config = dict(
    head_dim=32,
    norm_place='pre',
    attn_scale=0.177,
    optimizer='muon_variant',
    doc_mask=True,
    train_tokens=639600000,
    steps=4880,
)
Each number is 128 + 24 x the weight over its row's rms, rounded and kept within 0 to 255. Layers, rows and columns count from 0. Numbers have three digits each. The size before them is the row's rms in percent of the matrix's.

# down: layer 2 MLP down (transposed), 3840x640, rms 0.0987, rows 486-538, columns 0-127
# up: layer 2 MLP up, 3840x640, rms 0.0549, rows 487-538, columns 0-127
down486 097:125097118136158093107149116144135148138151165115160171128117108091108110092146169135154180128144122151129123093134124114100104178129114072137118164116109147132158131118136101136127142134139142120170126141137147121173189071113078146101133110116107113144131136100145101130166116150143122089103136124084107115179176092127126088066143144098135167129114094158121156122153099107141153114090
up487 107:152132119081121161164158147145125082143075130123113129094135164165112130130118109142130127140106167117141115178099093151158154167109106141114126120119127158094156104169156106159126110136128138142098102127098122155150103134142170118152104137139131130136057126128107116089132115138169098139102157129104138147113102135120095154117116131124103166138104099175117111148161147109116126085122
down487 104:173195111120133138138099114148100122163101155124103115108112138094127131113105138134135111182140120149135151108105164106165145130164123128113168146096120096150118126138095171151114135105126123134131161141127097135109139160125140127087117124148106110132110112089150124082128101119124117127112100165131123165109107122106137101118118172121118120107081130146123117161086153103128114139158
up488 104:123070108153096128181126147170170144099114143120131151152102159092146160116132107156187144088117148112124152116116134109106086091103098156125134171093178128114154112143118137118124127183171135162161136153137142142167116111116133180109112139126130156114134123138095073168114114137137106123111131138113132123163094154125115119092076170116086124117119099116149122098127139083129156159127
down488 108:151075170084139140133109140162152126111122147131168152131123140140129067114147159141127107125138140128073134116155085109122106117134093175128140118135166097086145115141118136134127116109101102120146159146165150124110106140146137127146087147131105135144112096165161143170164123082119158066092142082119129132108101095154090149102116141138116132125107141139088149127122140111143119126141
up489 094:136103178152146094139133113137174150106128147143132105134181130133101120090150092145159098113100131111181116176134120145104074162144166123147142153115066121108092129183132157122095123157132109140125140145118119137140135137149051100112130136151108152195100145110119106099110127128158099143122164150156155117172096177124118073121149100148165121131117124116148140116112107126125105114103
down489 100:124101181127170089129103137137135120175115157125088104138156123128119132187163124137107127130155116167140147138141112080149130085140124118126149149148168145172110093120114146128106136143150140181115116153118155134112119098154089176153171108120103164138080143127113168143149102119119118129152120110152167138101147140154125137141149112161142165097136129139128114118104144101138129085176
up490 098:118122138114140161122087115124137163131125138132147129127116094101128138109137158131134129104160120105164152138155122121082168146107123114160148147163152104160118156171106109179119141112113150109119130112135144177079140153076117155094112148123154149126082132169124138187132162147144131129124107106156144141146101129096145114121142105110163137078142109102117110146082137113135135137096
down490 107:130119158102130158135119118110136116151156095193136145149103160116145127142067133094132167094170123134140127100107136117098087140123133107163157141094109132149112147135093102136118150141111110186110115172148105124139146093139139114120139101134110146106146113125149135108129154155104107135129109113178105166138142124108085147152093099116163120129148126100168161113107134143139085045111
up491 095:099113094110080143149117181120195117133092120139145158129100141078144115116163124135164119095158102103141111139115120111161117170133143130147179088156119103145139139125140116178127099154115125120095103126082104152102129185116130164171142134126130102101160138107050092129150144135153134165123149113124145122149176154146109109145130116128127121110109112132125136129183140129139143139135
down491 097:089124131112133102119125159116143125130101100136100152129157107110173118133174123143158119077092103163111128151080123128129089112107133116168119104157132066132115091140097133155119128153171096116126123110105143130099083190121089069146131168145144102138127163139095114156143098122155180145134139136143154113161098122100080107143111115158103158118138172127152148118174148181160158106125
up492 104:100093135100134133138117137129162154141145120183154151119117106118125125132131097136086130082117129086115113135142120121082126136119137136117102169143134135144128129080115119146162129119137111121119152132121151159120108087103133109121117122088098141089147176156102111154135166127126147121069129132157133180116134163108125136144106152088109133145134125172140175131115162126137137136124
down492 093:089081135097152142125123107131077114123136172142168178110144093118085121113120181139115171116164111120070120127120108167113148145127120145146119121155097114099133142149108123110158112121146133158143100124091117218187107127085119102144124103140128134128106114137105154146117133143125127116154144114145127137110104124128136122130109151145111121077099136155132135113154127158152140146128
up493 099:093134135127105136103115114086155141143128097086133150085133119126099082126137163130147178111114115170174111148123114117153144124128149106197163096125129092160122077124158140117149091117138142108067117133167101114109140119070159148125141154145163155152110126116147147126107141139121110198122141110135109105117148144136158161095138114146111113113127147118124125159129089115122148081103
down493 102:108142123144147137124147144127107155099136113121128151100136107117150139184144146125146164119091152130123121114117119141106116117158107109100117143121111148070128146116142138145104113166092150116227143086153153099121153122155133174087138116183097107132101148131173134118104154157086143151127139093129142123138134126143085107141158107121122118117139163128138135117085161145088109159147
up494 093:154114140123138157147182127132112140135129144142135133116156114126164090156139072133154140138089161096187137139187079150123149146166115141163162177157183153119133164147100109129109113140102110143169144149143098130132124105134146114078107116134110134122148182129099142099119080070120122135129097106098110130135124119135129155157141114096142151085152158139123131093095091108102096131181
down494 096:133097147150129171137121129136139098134140126106144136141165121120152096100114136133129150132141144136110141131108094063178090093124132162083110142115162118137145149137119145156097139127145120102112125072129097124111116099126146136104127115126113116140144142143116142149094132147124123114156097123142090112136119119111133138118161163119100136092119116164116106140157148090136116109144
up495 091:169189105110147116094126100168126122147118150141055146158092125136160125147093189112112146129124155152107116144143143117139162145117159120169148106146114147095128130112134119151084121125099105160104185145145095109146117097145144122164133131109112152103138147117084108127175134150093074165090125141122132137126146123140124079092112126131105131115135175119098148135119113114097129123077
down495 092:159112124096160111132093162107128108103155133150151118143121106107110130122125129133169149119109137110166141187117124121176153112098139085114148106152114129069099109090148149119132141131152134172085102165102138148161143113114119152143140092098119140138094182129081114074121151120134126138147161124100065147162125091149174173101109124139109143127132147126167168121113123125115117136097
up496 113:108099136085155140110157128149168163150107107156171131114135094088116102136130144114091093137104086107110121135169174121108121128141133100132097142111154138134147144172148137115105134149132096154123162161101141136111114091154137130112167167089169108123110092144136105125155140131109164176122109075172159132160120099110101110121134165132126126158128087125129140165131162095123111131095
down496 109:132094133135117138093127131164162104095126121146132128133140102142108109140153114107096112104115107129088148175134124110150174140140145125127152130123139167147163142122166144114169151193128125153124133134128091111092114125140171133176082120119135113146135114119144089173108092155123117151127081108148157126155135122128118091108130153109123150151115085143110129143109124116190107102121
up497 084:140148147130124122135118116146101164124135125085158148101110148122140128140135115152125152153127135136111150206127108129115108125133125130094128133168072104150129058113106108138119178110111145117104111160178149139130144120147119119093144106146128124157167178107120115157103153150127124126115152131086112150125133078104098108108128200107162165145169129147136060104162165159096104120150
down497 095:163135100155102183164095123110149121147115097109113099139128132041122123163154124121132123102123126125127133133114111141149130177128154143098128124121137138125128140110178138147087139147142108151146143131141142128091160108132101119067110110157115115085133149148102111129155110076146143188139137128166113163141115103144095106178121159141148154108105110127152115123185123154134090109139
up498 100:126150112118180124121154130135175170117098104160143116151068138116142148096112170090118099134158144126147113072129135104130141091087130113141151127118157135101154149160083095150114126101118148134136173069128107141165156157130086123125092072131110116100125121142098098106104148147139112134110110108108090174146132088119133101125170091110144149128088123131137105112143156102129131113115
down498 104:085180092133118131150122131067113167162138118091135128192120158087162174142100147108124151128141114122105115169082107153126104193186149101140187121150135145177122158132148149128123150124112108139130145107123123112111139126129105142128144117114103093111128098131113085129114132118166119131133134123101144139142096145151127110099088103128159115101153118126157126116168147124134157108112
up499 102:119119108135094133072149137125125093110151123172059181204139145188091134156136144107153110148110150109139104113084126141115100153122089129096122097158154108111127155126104128100142106135155113170134121114130140134098140132116127110122138121110142153152095120119150080154126142130144132153150123093117153105095146126090131140113140099167108117137153149143083143107115124152105144116117
down499 104:079159133117149113114134138114151112105133127168094141161131169148120108111116128135140121089142136131102090158138089160095112131130111171074128124086150097099119116106118142122122149170097139125155176144132121142127136104105093127124166109120129147147110104132149123165132145134128161158120132122112152120155149122100142118083128078124119109168165136127134127161112146113112134139141
up500 095:093112096111146135131121118136101137149107136117148145150109063148134084098118101138121143159113115140123144122115122139170129116151120145121134132134100173118099099142125164104121165102089103149147132163104161146126122144155093143126148112135157136165112120099118122175132103099119111127129096111135134145081103123152102142123102140134132088096090117153138156143107119093120107122153
down500 095:096084151132150126145112143101122090114166134106084185128110112094117090119136168175111086146143122128125167118136130147180133140104087137118113143118162159161144098115098097133203120149098144148127112089081164147095098118140117143143137118109101161146097113148166118166137093145155118138108103113100145122089138152126098133112131078120101097121104131114138112163108131112121167129075
up501 092:162161137149168141116122115115144148115164105110144127104148132118146156143119155118145121100144120083138169132107134132154117141145169142168119191087141114106074142149132135108141112145095137133141136138116171104091140124149125098105107129114081081146098139126118148117106131096154138146116143137149162146096163124118126087160112131155070168160101128082131115140141076143163099079120
down501 096:110141114129123138131150093136080138120130171122145144153134120142108135087080129157143069122101116148133131126154118128122133129103145104104137148185126099149157162120129126096170120125111175161138123113140135113124122163115116104126163129107105124132108117157123090128128167081129132130176121114110137113134134143119142146148097169117164121102165134108112119105135154167132098144140
up502 097:141120145132157130109103140107110142135134102114164140148105144125100104137161165188139119157114133174096121103119123126099149143137133152160133147089089135050101071139094143101171153134183078148124139108093142092115133134132122163124135113144122170108121135145106109123122138121149085105138172132136142122108113126105146129135117137171113094093122124175160117120133167136100144156114
down502 101:159129076132134146143136162122103124149135160137104159154180104101125141189116131134089123145148124141126114111142103125122099129150083103097124150129087097137113120148139132095152120142092084145109100164083148096109081142121145115101177119121160123147101134163174114153133090151152139162131159173166136140119159124150151155136115082119104116155130152117143130141146163128100167118138
up503 101:131149111142164152145121116115144086121142123155126111143100147132121160120134092127156137157107121124123188120114099104125102123132122098146146134159132138106087153109127147096147153109135122095094119181112156130113128163128099097122112091119151101127097114144106114147133144120110120152145112108125134105103090111112100106137108087097192185113149102152134102098180147128096130141113
down503 105:172180084103121131153088123139133077095135137106118088128160147113129097109142173154143129087150120148111118117163102098172103115106162134103111122165082127138109151155134169100110167120122133099104122168074132146111121124130148078123120134108160112155122146145127170150122158122103121123155130110124160134135138091104104139118157111140130155151099148146132105165164132170102111127121
up504 105:173105114152163092130169113091161103108148126130106139123129154125091118169122125158123148115123117132095142123121165121144104178141129130150130154133133152109135112117097135184172115134131140127124140106163149096159112111147120139057146100116124135143145142102143128127142140132147114135163134118136127099156125112097151100168110117122119166089117138130158079095103139101121084175094
down504 101:068132066113123139085086113122147132135133108164088157174108136140144123088133112146153095154073146144139135128138099137121109139166146111117131099114127128109149122132126104115134062127117129191105148150167099182116125150079122155139117091110153109123147107148129167180119107113122114114149152138148099156123097139134115149107166103148135119150117155119114171134099100105126098133061
up505 105:116138144138148157125114140146143110090106101135123156130131135131100141118136155126159170124100118116083129087132158124093171156111133097133135153156115076084151071142157158095159139105076094127123109138152161131088111133102121143096128084123131140174160093108099149102121152130116112138125133156103103169158102107134091161110158118114135113123107096140105127147115072140158131074125
down505 099:117140138142130147143132135125213131123163138135161106113103165156118184126108119155167140123148147097111131123120153127168136093140130147101156134095149080123130137144142108150121131131102153112097119099160121114125100119137153091114147125128164105093160097139201095157110116117124070135138151090150115162183131165146139110109158080134115127139165111146170139133116158120102156145134
up506 110:149117108135147159115151162143103145098104135098123135123086104126102127106159142162124160095127131153123133124117165155129160140144110157189107168104153152113102144131139104134142137127140148090095137131144174096141141140113136126127152114153126129119106125143124099133140112153147128110152114113145131110136113113089137128101163134155119145135106128156133126164063132179157126127144
down506 103:129087142120100121146085144123134094121135172108149118100113123125144107099178146130083132114159111135132125152154141128104156160152143144137121151135130113145113146126160139087124111157165156130108102081132063198130121124124129157133195111150128140096138143151112134138138161162159132085147136131151117129092157123116100145175098149132120121139189138129111174116131121100150173163169
up507 096:119107130112134146102104147100136155090146125116172117119146094131156132129138131145119095105095122133092096128130151133088140142131132111102120121132114096179149133154114161110137121166135098102109153111143126121124137085110173125164149140128152111130117129105086120144127106149153146157103141132127155113121099138127137112150119146143100127131146123130101089092113113095102128162097
down507 096:152128153116108134135162119145098167121126150166126138138115112114125147149159124106139156103075095123102094083054099113148151129098131152110172108117136104108119076119148147151119124089104161098115139135153122105139140129126135151099146145082139155132156110121171092107100126170135124109125159162126124120104118122141103101128142154125153108132157126117139153148132110079138109110128
up508 097:098148120125122155159113155104142130149095130146142124160090119111121106147174111151106076117122125121140168137135093169155111141130129157122124151095117111109101164134117128126120173125110113163134136122118107090142113146101144148132110132100092159153120167122125142122153096102101124146117127128115111159102129112129133107096131100134172113135140136147185139186104122132130120107142
down508 097:152075117135121103161124123152139147142105124160104110145097095113140120156122151134131140122129136129101132111083147117148101162123144122128142116134156093094146117143146192116156157121152103113119169187163135172130100182139122143108156106136156145094075130106090157112114116105155131174132138125154091152122138140118099119131132102113129069067118119138118109138116127151127140125143
up509 091:144153109137129126131123135102090137125145151122173088158124122117113148114125147175084167111105104135128096155076113131126178144132132126117167114154183147153146139157164062179115109145125130127157155104111135114137113109136076120120094135117135126116134092073152165113156130151151146147154146152122106129131148123118109142147126134109054098155139110098149143120109108152118167148112
down509 092:121121161114156121107186155122062142110166107154150113107118152125118128112114073152134153172141089133153127126094124162099129121132133111101090102056095137143123121125134043163110117134161109144144154063112153160160144144124097097143119150132150105142097130135124113145147123164161109141120136119180151136154118124124137134137132171158140081155139155117143127069089074135087139100097
up510 102:120144087119116158154128125136121155133095146150140112114146147101114107123095131120119135115204129164181129113103113055124129128170163130132105127110162117163124162066160154127107174110083109147142105108093111151141084098115137123143099122121122129078130127101140122149100116134125129118117176120158152175155104133126162149153150176148129099100138111145108123126143150114097111159158
down510 102:119112152177094145153118193188118093158109164143140168112155170107133130105116141095119082151111107122152129085126148111128149082134163113124171145140081131102160140127127132141142122112130115134135149098125109139088128151098092118083116108159107100077133093129156166112160116104113128099101134116139176140152095133098137140105123131138160091124127135125106147125163146148150150108103
up511 090:097144140128144145141127133169126133105142130144146084160168154098103081196136089091134121117152119108124167118156133155138102100158099146122163134155106153153120126148128146110156119131073158126128136153138125150137155168092166149141105096159144147134101131186141125151138134115111144100147122154133136132121125127149137140092129096154077113139143145121101105113103119141158114091135
down511 098:152152137130125118131141148102122079106140135109107092136128162125128117094134104149119129107134124144120105141125140107158141115120129134140171149131107104106168180166097119127101094095169135114148085121131176148080140119146146126107123140146146147114122123116067145109124122066163116155104129115129123125100112116116119129136179143071088100141082124161055107143137139155153156144110
up512 105:159136095117149137132133111119126124095117120151125131104143127156140143174156136073153181091122166136154118125080106121133129146194114107131131146127107128124128126110154115145141140120135131153118137128141172160132149144119139146139089162109161117120134115126127145124104150114121134151093077130123112111090117140105131089137078138116152139154121094111132108109152168166176127156073
down512 102:165139155161113095158117081100109166134135097138118176155188131153118105167124155149122093095130089129121154136119136104123120113165154170070146089105120094127124118137132126164120154147104118133168126104133139142110133128132112153139136147143136111128145141168129132070142152151124096155111071119120153104122122156183142134102114142102105083095162146089123098144174098140122173134159
up513 096:156130182161131155162133138134176112116109111114124144109133099159114141118116113077159161168100097133113147115118120125172114113122116098126094169134127085102123100140101124097125096113116132124121093130148162097128129134143113155137171155133109122121121130089140156183130141118108140135127118117089135159139061112134147094137123120134176087128110091123127151116156119154117115128130
down513 099:126085145104144118133131117106156141151142134114112134169148069172122175126151121110109076132163167137097150122144113141146134157137092208126112109149079121091168132171145105096111103106131152119136158137199140134128154082124115111110091146147097119126118131122128151156118158128138141149102135193118092149122138143134117140123140126123152106116150122114093160102134085120139183098159
up514 107:139109143128136141170110143150126161142138142124122144152105126115154111148111075147165147137140157142135129118158124119105115120174132123123153082155116136132162167122097144119158095126132120120115134113127094136115154124118117135142079147100109124156109137139115078126124143138141124144129109135096131091124124161163083149133098142145139142129139137103122149143181117155109091139131
down514 106:157106107142121140132100145146097165152079153103095107084142107096113147100089162103114115139157101146086097119157131121133090114123132143139140163154084147124118120115165125139142167103096133159167104129127093112133149162158165111118130104113151109128127108115129093106158124159148131117122141117126094122105119119098119121128152183155113132162109182157109151104129123092157147115192
up515 098:129146083086136142141126137129168128124094101124124117171134159125147159121086113131100098106121125187185115144133144099145096090138139161087121143099143140086172091156146139153131128135154093153168124176104109132135137126087159166168108131144100182143153159121144104151140086140088092136104154129150119144141104164138145139146131125129110165113132112141117128160137103109142101181088
down515 100:133121102143072133092147076121162112165168116122084121148167138146119123148093153112138147146117132144084111122120159143097104102117117162149102125121136163148103109118146146123139146159125135122082153112144114083142076131098132138169152127105140121144115151131119175115130158109144130142182137095151117120139171131119117141157121145124169078106150132127161093101108128164104132133154
up516 102:104151137138140147108139156141117114119118182118152148132156137142080127137128102124125162116106106158171144151127140176180169159157148129119117166143144120147099156152142113100103131088131084139172152121144123121095138168147122131118108186113133135114119133145101146105138078126131118162124140111147118150125098185094127112145086114126141127116129088195093140105152099125105107174131
down516 101:145133110143113155123113115115141128151157126121143159157149133143158156131123117126121091121156092153087140110120114136133113128137153101133122104111126160109098114093146145176101122075133111134122124115116114126138154186101136096148135159114121096142162134160118117140113095136114154113089108128128091110136169137150111115142103150124170132156120182117128155130131132125137130094104
up517 103:146135155152116175118162148167127099134114111125130122133152125159143136118135119153147118112112134127093134144114103120097123112113106179138138110124131136147100111178209153145158108127127120072141119099148096098140092141094166197118166160098122148133162136133075119127115136079150133145105128140060120100100107108137149174082090129171129150129147108085121152101139116116113148130135
down517 097:115125171126154133143135119132138109158158138092131164114135156117169129133110122152139085121126146120102119136125104098110171127138129134114125149158128110147114081132179169142121115155163137103119141155143133099143133167161098157095111158127137106159148186162056120108106125144121135126129121098099109113128122091131134123090130126150123116157115168152124106104102135089103133109161
up518 106:118118147101171138113147109142159095112146151150181120128099138122125103084153134145089096115102140134151136123155141103110140085149116138189127137117144153113158103078109136082130098137086120104086158145129143151096131141118111040123147139121105124152120113118082135126150143140160157132140141148141119095107095166112162150106126119097140101141109115130138076118168143154096095136108
down518 102:134098143134134109087131133169146133143156167121146161136155099142130134131103155165095110129138164139144180134118126113103146110155137064117162160129139128131116155136104140106152128141113138128122118146083116124127159182128129111139135131071094122120125099127127109112144162149154164133130143144080164108111124126128112107164146099074140144126131136113134091142136147159058135117124
up519 100:091117114114140123122119160104153180108141108113126131174123177139106131110107137115080128130178175131122130151122120117144121117141111128161097111086074129102147129174128150113115111120146150162190098138096108127134126121152147168128124130165115128116179128135163108105109151141099135143135106118112126122089116173129108154119144133123139137153141134190126091159132115138120117112110
down519 101:191086161211108136138106121139145136133121121162106118171124172149124180100118132108109069090148149164141162133095112126111158149138156106142082158171133117141166160119141130125131169135116161092155116159066138146144121122121113082127111143101131106097132126156110156078144124152116133139112124166075134093106161161133152095110158131152102110095084099103153143112118113105157131110158
up520 096:112134130134108154102143133117140113146068129124149116157106106126125096149147148139070167121129139117115147104103128115122117165137114079131159118141156134125080162073129125202142103119143106081075144108171148117131102107167108087176127135120126130136114123117146091149126180122129114136111185070080131139123159094110117111127138163122152151133110092108139141110129121120146126112137
down520 101:105136135136089118129181110181099109119137119121129098108145123149154159119154120105157157137123112141110096114107121125140150091079105136091130164151127131142119119149149183112114111141099149132104099100148165089104144124153142087131098085142143160118162112112148129136152143105167143122073110136103108115126156139127105151123114157147134102146117138122147080118100142125123133138139
up521 095:102135145127140160109108100115134186095126150105101135085133134125145154148127141135101118096108136131118057139129123136126159172151084122160113107136158139135097168140121160125127122129104124143104150152113101154135141155118114153157182171140115125106155150113073119128064096074143132109183122148181124149101141148183092136116128110108110139108139140140128118147155110130099141154108
down521 096:123089125149104139106105110113120132108105149111108074118107146120142143134156092132098153141091146154114130069183148097121166147137125117137129156182155120160093150173146138137127158149088132172166105112121170137161128164141165123140099095108134134091111144153115110167129172052116143184134105155140105093111124117125153112102077126173147130100134108145187100138093123148157165134119
up522 096:123123135127123124136112126098141130117136069149103126116152161122126151132143166125120100130122173117154124124138146118117156077182099119149150135130135199101155147125127083123144132146098114101162105117143128116113118133105140151084109141125154126099088164143141122110136129095141113134097111127109113110080138127127144144094145140095139154109145112129117105119121122151137130172177
down522 101:178120126127124136107136140117095127122125158135158137122101109153101116097123103121156098141170132083145150106100144129132125127116134161091147137104144096156114081147147112155129137123131149111104121105139090133177158115123075138101135102151148157096104112125149144127157153129122101120152152112134127173174110096134126123175124148147096136100128162127113152133129166111148164142133
up523 096:143151093130098133120117137152124160105127127164148102130128101129122181134102156125148110168115116122151159103150123092153137121119123069131109143152096118116129139126118129152099132155154109103129126133132102201177116111159118116077104136133081126132097087124136119142119150112142128127133117144193134211108116171139155128055111127106112103164152111138140093091122124121139144128137
down523 100:158126138145151112094145116128113160128108126112093141159098100114130162130131124166109126132103128147121119139105172087120088149138118166153128118087107155153129158136120081091171124124110126124123162138140134122120161156145136145107154139133131109075097118044110121107124131153151140122130134129077141146112118160082151138124133112117125094108137140121111105129134133101119165144103
up524 110:110120109139131175124136128131128096158137111127139113139146139111141126126149117142150130163145132111115102134139146103151131111145127115138157114143137139120076118145128132148123124156097109145148123123119158102130127139149122104100136124149155134173143083135097154095129109180084165114081092143146134134145129153122133097141126141139101162168127109156141133072138147137141143127118
down524 109:136136052125126106141134121135141140109130119169107083117143105150138101127128126086118116096174148107128153143111130097105124116126134132155117114169158102130131079165126138142118136138106163124117165088118125122094139121117106100137181101112139128159121107110140133117165116101123128125190143090142117155158157144093124144125073167120173145071137169101118117145123117143095156168122
up525 108:175187103135132122122097141145135095123135113143126113129112135140118127138132148115155122142096178091150111164109109129137124127152095141095157142106114117105120067146148105084137123095102087119134096149163138143144137154134129113121164112110119091140124161129147141149086131142119122159164119146104134132100111155106143118154093095137091069133110091144135106126118102119181103127166
down525 109:101100131107092150118165128103145111094133092126153124136133192131148111109136109116141108082141158100116168133127181133142151097136121193082113132151108129077162129144119129094095108137115123159145118144116094132090164115123160121158121156136169175139142106113167173122161127089104164085154190163125125137127141148126136128159126096165159173135104091124106120158185094156174099130160
up526 108:147130163094150169161189156111168117081136132139147132116169089132117115162154131141157102142113139134149157140138161091085120145133131128089105093114126137119121132153121104120139158141113150113150150112139127158107083179124133125104131151142116116160116136123111087109136130097118129193137125122114132131094133174077100140090087086165158143137109145136129162103148097107085127115133
down526 110:131124125086150163139111141102142155128127075196103120155159122162126107097105112126156118178114140157128111125162159128158151137109130150129153132121134125104092137174119114109124123112160121104113106096138127138175112161104140151149140161171092120105133124108145109116088111096142125136093167138127124096129153137118106114114142102156121149135110150156152143119090109114128106109173
up527 102:137109122169128109128147126107144149157136119168145137156115144098147088133146112124137117141080105071143146089136149122103105148074125133139129144165137128116149148118095088114144121121141082126149111113121098157144144157112146153142112159134150144134139148100088081130169138125134132146129104139130129130128102124068101174121114136144107132147146098147100100148132128082149185124130
down527 104:106156116114110160128128151156107117143148157166167144122139149086101146144107154130087107128157107134103118149075105130125144096135143131163132136115113151153140132114130142081149090086097100125123165182155143112090136164154160129116132166146113131093115152174151133143121144123128164113145137102136113127152128153141117115127130146142153092096135172117133110131181110152158101074127
up528 093:080155163133122135115182130108117147132160143137122145124108155117133119147142165151177159122148160125152157134142112097130069143127103123119162154100163161149141134134089140156128138081112114145106136113138109131077169117107070140110122137148128159118140115134142111140092113137104104078135106105161123138112142111149130148130114074109144141113117136120079129190115162126158129095158
down528 092:130105139175107129147131152100119139134142115131126130119111166120143102131118097179121131132139167149117114161112114078123103152183105178147161124119151129145128103157100143111098116093109117154093105130099143129092149063132125138129131135142154171146152100104137111145129122151119151117129106123157110165139162140150132120147093118142118176088142123110116116146099116133130067128127
up529 095:106151120140136135135118099114133164173111140124141140155138124065155135159157145122111112138118160127120139119115135137144135092161133120097134074111154132130112141134170119126147088092138111106169138134095102088083116120107133138162083145130103158150191097109110108103153164132140165105073102149116174088120150180123124107106144138128128117142108162099109115201115123105119110139160
down529 098:118098131135122112132134157137096100121129162102162119159163124123115129158120127129117168130105151155131159174140135160109129102149115132101123109148149088161130199152099105128142116146159153132113130156138167118140128107123136081165165080144109100104111141134086130117108131142147113099129120150146120114132120099133090135123138150147129138120120118123129148112121125122139164124090
up530 110:118141117092158121158137135129100146136148146124074171131141087126119148149125139068104122126150110199123120119132156104137143135127109118090074151158112064150138121163105131112088161175121157190116149118097091167125131144078115125129120095129129108157107106110135095149172145124114122121106101149113092182120108136163138077172138141167114149111111116125112152129135105124118158139124
down530 108:146117123094156108141141161130175158125103181115125156122139129115094116102146147063156132141149145091126111086132129121151121172113096145137149074122155115167141150141122109104107155133107160107124104086107092133136129134154116101159136138119102109156145124113133132126158106161113115142125166116197127159136122140116119096120159160162143138060153146100114138135121099084120141143127
up531 101:201162108134131143111118123125118139153133143084089108116159141171104135165126111121170085105079145141109199124164073136118102098123123121094101136093111151100099096112123146135138101082157128125133092148132106159111158075134159131133103168152159112151160125124107149165118140109106136113132138130148165107147152136101151128129118134106157117122130084134140091122181134118122114122161
down531 100:117171142131129122110104134132142123141131137118118125133166095112127132181132131142138124127086096144126141127149093114132123096102111077113102134088124150129121081138101138160153134104112121114142105129145140106064145122141056176126103140084138141148111119097080180134131120123109126090142131132106166110142111124142117147141094116124148059126110109159148082116153161137166126120155
up532 092:154107113141142121114115121127141130127091154092100076167131128099114149130120122168107141078128148154152145106149122127126114118137108144144121125102159110147086136131166113125139116141140102123066106151099134143106144149158134169150138121089134137157139123085125112082134151122144123123112116183118120122126136094112128140137157099149101096111134077133151125116159108118124153088170
down532 094:081124146126120142136119120127126129116094091126172133120147122117070140140100098146142148117171109110134132161121082156121170173138115135118120119126088153166125109118131123157148176082129134144125098118126150144146128088166148125166106097128103140116179137105148164133136167107121150083147183071146094125155097129141113106160103187163103139154156182091148171115120143184136096063083
up533 089:146135078152127133156165132152112124146148132121138112160131098120151073139138118129111153117181090135120141137154113148152126118111093135107105115137152119087078142104124184142114106126124124113136189156083103133124142137138128107078124099140141109156106113146113129104124144101132150152188134131102117154125152117124112156122166189094119124171129084152126149088146135125140132141106
down533 093:134089121133129124147150149141183115171187123128132115090154097116133134117127167097095128077144112166157142141113164184126099134106122100106103160129140127111122119151110111106141158089091142113158085170157145185183136146132136144108146154144116082102119101109172138143184129103111160093099138097109112090121114120128177084140124145145109115112130147126119123088092100149155179155125
up534 096:092142125147101114123180120124171126119118112120125118146154119166110107112104139132114168168143142087118142120142115097078072130109090121104117128111119129131163116150141163138138115103165142141117142146150145114114094134140123129108126148086125159132136099136061104108129110188130101153162134114120135134143117095146164116127116175153106102133131113154089133151145150134104064081125
down534 090:128120133123136149154120170111175112113106108155111156121141122147129107118090171133126131135102141119096158136178124128136144112082109124102135143101149120153106165154147175173127122124130094135112136128152124086140081107088115129090111154128153146146169138148082121114125102157113123138162102133114172159131092143182130129132142139128140096122162150147104094114147113106095121083121
up535 101:146127127091131141162131124160129123158135108124120130093107141155143110131172172126137146134126168102141188120138153134158118216133135106140124134136108160147140113111087129146163157144110115114147081140146138138130123128112132153141112190107136149112111162167103118126170096107118113158117110140086126086123144157114094116118174135131099128170124108124129147111144119112131111133118
down535 105:100148139128123148157140130088136147150143142146120172133115147165146138110119110119125090138133126127180109139118112132128140107118126118118164124098123136102087106154094155108119158151111092115122122149122118121117168104113097145151116109112173160141143143180148133137141129130139184095117139078126101140129131113131102132134134133101126141131138131146151137132126118132114139120097
up536 099:119157121132137112089157140120139119104101112152102125108170125168135086154123128103091144162140108116132096099123154150163133128116160127135144128157143133151126134100103153077107114107155125145139128108145091136124138167155132131137115149158085116152175147130160140129104112159083060094140100127142137140131099134126103167133145138105140148110090135124112130141140145158134111159117
down536 097:115132151134130089179117103047114135143126166162149088134135131093137137129115135088121138113134150100143143137135127174153113126147119097116104135111141173121131099160125119112132121125092135152112132116125107100130107119125098159125147179114112098144146123108125107116114137131158116122121104149139115115145078114152164110097120135124120123152068197114173111127140131122097130119117
up537 101:151115120103136121111135121129101132117157164162116128139129120130105169142137144120130189116122109127128103109113087122096169145125089108149135146105151110129107097097126092121108138145132156107121120103154076138132119122123115175126140116098119125133156085098124095109145145095154119119123134113119114132155146127086158151124110101135103099099102130104129143112164142119154160110084
down537 102:088152091130137107122129132140151173132116080103082170116172145118107081115094117142107115106116111110157145140129138157131097108135098128111168097129119140100116154128120116140134159125151098167140125137098127115092120127150108137126121123150080124158145153145101127115139123179093113143134120142110161117127109128141137095156117113118119152128139146123131118168119160105132102114160
up538 107:143139156145146154175092179119120094154119147135107123206085139137158097098132129131149159164131118121130141145119159086140105126122110109127152133112164105113146109125111126153138135158161115097081114159151149151112089164066155125081112150113155125141116151120163144123096138150147157145187101129140105094113125176133158111154104136096135126134127147137127157101149084119122139135119
down538 109:153159145153145167104134137105157087160115123108129132142100155138107119113087119107123148151138078128126117099122141079153106099118162127165128098167155136151102130121145161116106114117135124113124183117087112092144112069125157158097089079173155117162121125135104149159099119149138126150162121117113178127175099136145109145152179132144110093139121140156132157125119116139139089142153